Each number is 200 + 30 x the weight over its row's rms, rounded and kept within 0 to 999. Layers, rows and columns count from 0. The size before them is the row's rms in percent of the matrix's.

# layer 2 MLP down, 512x1536, rms 0.0446, rows 504-511, columns 384-479
097,193,241,214,178,189,209,221,260,208,165,204,171,214,188,236,206,239,208,220,199,199,213,258,208,212,233,214,164,211,180,224,214,198,173,189,209,174,242,186,212,220,192,165,190,254,222,137,221,204,235,190,208,205,196,134,212,205,213,247,247,161,169,156,209,183,138,195,221,198,170,199,200,234,225,190,212,174,229,233,200,185,194,206,150,230,195,204,182,129,200,202,224,196,167,162,182
101,187,203,132,260,174,231,213,237,202,234,218,214,168,194,240,158,158,173,190,229,179,195,197,159,159,169,245,173,159,189,179,193,214,202,216,240,231,195,210,236,215,196,158,215,191,125,154,152,222,167,178,208,208,194,286,210,175,203,228,157,208,207,191,216,248,153,206,210,143,243,194,200,203,194,159,162,209,218,192,191,185,217,211,200,199,174,189,178,225,155,208,212,186,224,161,175
100,220,169,219,235,199,208,186,214,141,184,163,215,160,234,209,210,190,177,211,169,222,235,196,192,192,172,198,186,165,205,219,193,185,192,206,157,228,213,191,216,189,219,196,209,168,200,193,181,223,193,191,180,240,218,236,185,176,193,178,220,186,224,150,232,200,176,168,187,210,182,197,221,181,157,229,253,271,221,233,150,237,278,251,185,187,145,186,213,165,168,238,224,204,241,219,241
101,133,204,177,256,188,209,178,171,218,234,199,204,193,156,239,194,180,201,205,203,226,221,187,313,174,231,146,187,221,171,205,211,180,150,199,228,231,200,276,182,210,205,226,207,190,225,217,185,228,174,227,196,230,153,243,215,212,192,181,217,217,221,208,212,222,141,198,204,179,260,208,162,185,253,254,171,174,198,193,186,169,202,199,218,260,220,177,163,201,217,177,218,211,232,208,214
100,210,236,204,214,178,210,147,268,197,163,182,182,206,229,190,219,213,200,223,176,238,179,233,194,261,225,174,229,162,207,211,172,183,154,178,245,211,148,211,237,169,176,256,194,186,194,236,250,212,232,169,228,194,199,172,164,179,169,252,206,193,246,203,256,192,213,168,184,193,163,198,214,209,238,160,176,200,241,211,261,136,238,185,240,182,200,224,218,197,221,214,123,164,240,165,208
098,222,164,202,248,175,220,228,201,199,222,212,179,175,205,229,241,206,267,193,176,234,181,146,190,203,197,181,174,189,223,191,204,209,154,187,223,188,193,181,180,233,198,205,255,197,182,218,154,184,180,214,180,240,254,166,219,204,223,223,211,164,168,203,185,205,248,190,181,201,194,237,238,177,217,248,267,223,249,142,214,184,198,195,192,176,185,184,216,210,176,185,228,254,189,220,187
098,279,281,218,250,239,218,214,202,191,160,204,183,202,222,251,228,225,191,203,229,191,202,210,186,215,211,118,146,224,212,167,234,225,211,225,199,180,229,209,229,192,155,173,206,165,225,175,207,184,176,201,240,166,199,227,214,207,202,237,240,245,208,251,212,199,245,211,205,189,249,266,209,208,199,183,180,203,177,194,194,157,233,245,206,224,231,149,221,187,197,168,188,229,199,227,215
102,184,220,195,162,217,180,195,246,189,231,213,183,276,158,278,208,172,202,165,130,236,218,200,191,249,258,191,190,217,257,212,215,186,250,213,238,160,219,177,203,199,231,222,195,198,166,229,189,178,155,234,235,243,191,178,184,176,202,191,208,175,221,153,181,211,221,210,171,170,167,226,133,169,221,238,203,165,194,175,227,214,222,273,203,169,141,195,159,185,171,188,154,178,242,220,245